Each number is 128 + 32 x the weight over its row's rms, rounded and kept within 0 to 255. Layers, rows and columns count from 0. Numbers have three digits each. The size before them is the row's rms in percent of the matrix's.

# layer 13 attention output, 64x64, rms 0.0709, rows 0-42, columns 0-63
098:110100135141113138176123092183109133131100110089135132161158123112164133148160133106133159142103147083131170083121200105050212133164104061108104133141173191086108144136156161148122152170098116
119:106106129121135112186113169084121130155131170117132154190091162108144096144139125114097145144117121094117120153084200108183069127142148141190130125157192056161085145082158165141094078160137120
098:083129107147154111139161105129191091142086117107142080122131125128139083141111147165143139164120064130113155174093119185104106232109130065121099133071136135138125118072148092146182181136143120
116:154089134116119172131156108125151149095131144142092117084103098157160088121111168148160157126144130085167121100192142205135124148180073124161129093115076091076144192060102107172150143153107159
119:138131180152160082118114087165132111146117120104170082140135144121158138171100144133134151109174144140173148154071116109060209143103136105132115168059141143145109157153183085169130117150099207
096:115105143150159103168099094144137105192089153115122115117126178097138089109110162102124146108104122120149147172088162104078162150136190073178124106127125111200097122056110134186074129141068116
088:149159151107129102095174140088123129169146119065156155155125077147139096116099157161136130141101134150186134106083098173115074138153193138111055150161172115081183126078150081159182133139125117
104:174116111105140078122082101131135130159122114099191129085112131122137132073152117128103108088125181090087095145087143060082129113131209126110089193115074097151103153151083148104119083098092122
083:145191088170102128204126155111108069115161155090135100107117121144146123137169092128104149157123170200061182102132206109147116108053118161130108126103134124113175155110140163109140116144131131
098:117098133148089143112101113122103122165118136140102137088111126192122119162115186137127132119128109089175168038123100110088128111107162128140148107158043124100198099139160101220123116144089157
122:145150134142097089137107104120107120156181122123122112112148111099137107111129159102124087149151125171156169096061130083084112075115194212119113107100100154087102170115093130176087120041148150
097:132119126128129118130101103119093152119130119101134114089153161071106124119180145098135099129068145103129149134111135096081134077177142117115106111083073137170048075134154209164073153078115069
105:129123151124093103155127114131153141092136149120185158163120093107138127145165087185131133109143124116163113077101182142114134141140111139153069208158171126092097159092128179063230119154133146
133:077130126154098118151134110137114118106107081141116149134119097129119034125139142145117135116127080160129163066126151141104128106115098099082161126149147116064117133000121148161160115126101131
083:144154103134121097155123110089137163152114113164045140189120119106172135111142121090132113162099186159118142112068169080102089146174119120109180064117200135076099161144123133121097140105168092
102:103178136171166144127096102105132113134084116134122118102109121127114132118162176179148143127167116194159183190143148078086096154118152065108113105124108108151133092163126163202189182154127172
095:115133116127143126165143092098138137108107106118080141087178116115139196121109146113139181137095111130115119142136184125058093111153120110093125079140083174083121145247114135170114157188124104
091:119105166135108127128125148133103161122135076126081114128167081135137121136107110131135080157134123090183136100124117095151119089193124154039144073086130165021136124157092120101120136066155152
062:104114139121121111122104097128113112152128121120136111129100123071140152146150148160139140179148109127151067129099089116102158113123181122131142183103103110088038118171091216106167179152175206
099:082136114132139104158127124154130107126201153145131151086117114167169131122111109131140118092106050117106162132095136136129152123074129221186162122184077093085167145120115091107117161094060120
100:115127143134100105104131135177127113111127169143138190181136142158100158141173133095156158151109113138146133074079126153098218121095104109191156147217179165140171108164135182146119137123150106
098:124091104140112124139100090141150162086095131205106140176131135090078113110128112141129096154152124075119131109132128094081151157183090074133228123160164134124063063126140126123171146093141130
106:091101093158134141110151113107133102126156115068144173126101160115126142148132099119167126108121064088089171152159080140138101154061138157127063167202104086171132114165119124075128188121079100
122:147093128152137094143085119159084133077099125123126147145100104146095151162079128115096131110124156086134152153062134073111159070107075090136114129146139070083153068160173039129118084138114145
075:150143115100120151104108179110079127134165135106205166135151098149129141116121122138121128152121146140125117100141077108175144051133119151137092184210159183119231113154120114120166096138162140
101:138118130123080078097136121102153085133129094145121177120123143088097117124124126117146142153088124106095134072065087116101092182032126171103174130198140136153113069097128119105132162155154066
082:129127099140068129142134093139127136143174110134113131128168142138163156159124127175117137112151159113079123039117147138055132149166164184116117147154126205146135200191155125139191097135105165
111:163132074133158109141117142123122164114156130078159145169128145171201107102116101128112098147068180145084153151091143115136141137186083131135063152163163160154193171124117110100104124083122059
089:140183100108181109087121144123099098138114134167087143156124117120142112121120161133171161152135096204086113204100072133143133107068140143117172094144149091135148169132143102154112179206186123
068:138165131107160067183125103160108144115085124139112124134152148085124109132101092154093107195138142159179098189091165106065146106147108074127167101101155143123085129125162091118181078122200126
081:116144125132078081134149091124147097133110135086127138157124141170089089122127129143097177147082120122132142065066115170086140174097149100138107149127175147139181049047141146134138116198106092
109:058125166125134092115152098146147108145113170086125143135140185084155155135112147117130136114132030117169116138083100157086139171110149101193055133147143142184102155186121101150121149161093119
118:115110112102152129108088112091160124119087118156135107109178107114112107110086083120113112112083116102124104143138095070112064176114095085104188136116098189118117084115102063064106094110094054
097:132117132158119148115105135141068109130160078130064123127095147147082150174122098107138163159103125124129129154154088067167108034093135163080157098131102079149136084151138149091084149197163107
103:120180130057163099117097113075101150093150165134188155134134084098169147097132149155121126139114097175145073189125143099121074071167102140172127159164128125091104194145093118128164132138155091
083:112143130137139172133094160091119167105138131121126160115095155151130111135117105203145091152102109133151142161178126080156046116198110138134104132166079080142121111127123116095218156049118115
119:101136154117088159121125140107082136122127171109139129107136157112142092120142116097115140113141089127187099071168100130141113031155104131215125129110075125176101151070120170117078114175070148
109:167132157153146151122076128164131111109111114172114151125099151115154097166126109146153121144115210122171153145152123038130149139097096099129169134169112065164079139066179140072181158114152119
103:144129163147119105150121086130124113092104107127101157090124112117120145145083129154086164078140151108182156114113159087096128107088071106132120105197079107088141133145135051122175062192062128
092:107184116151130164141079117126091104134109145098090135139165132122153117142147062154124126111104138198118169160157134060109155079085139119137066102116145169119091119110143160030185137110093114
124:091133165107122167121132105115128144177106147133148164123146144110149138188128129172123117147118093140194093120175103134071114157170204068146133143180120166152094149147195127133222128099140112
091:094132146157131081126135108143147125056124086126157087117160129117110125127092127113115095104134087140159148161063130150093140152115018155090105184042112164118127137110111063127114112086131116
101:123111162156157117149093079147107129109096092115165156157124113151098159150110128121145143116095132136155161199108146065053124085112088079075104166195151112097168086150136099138131157189129076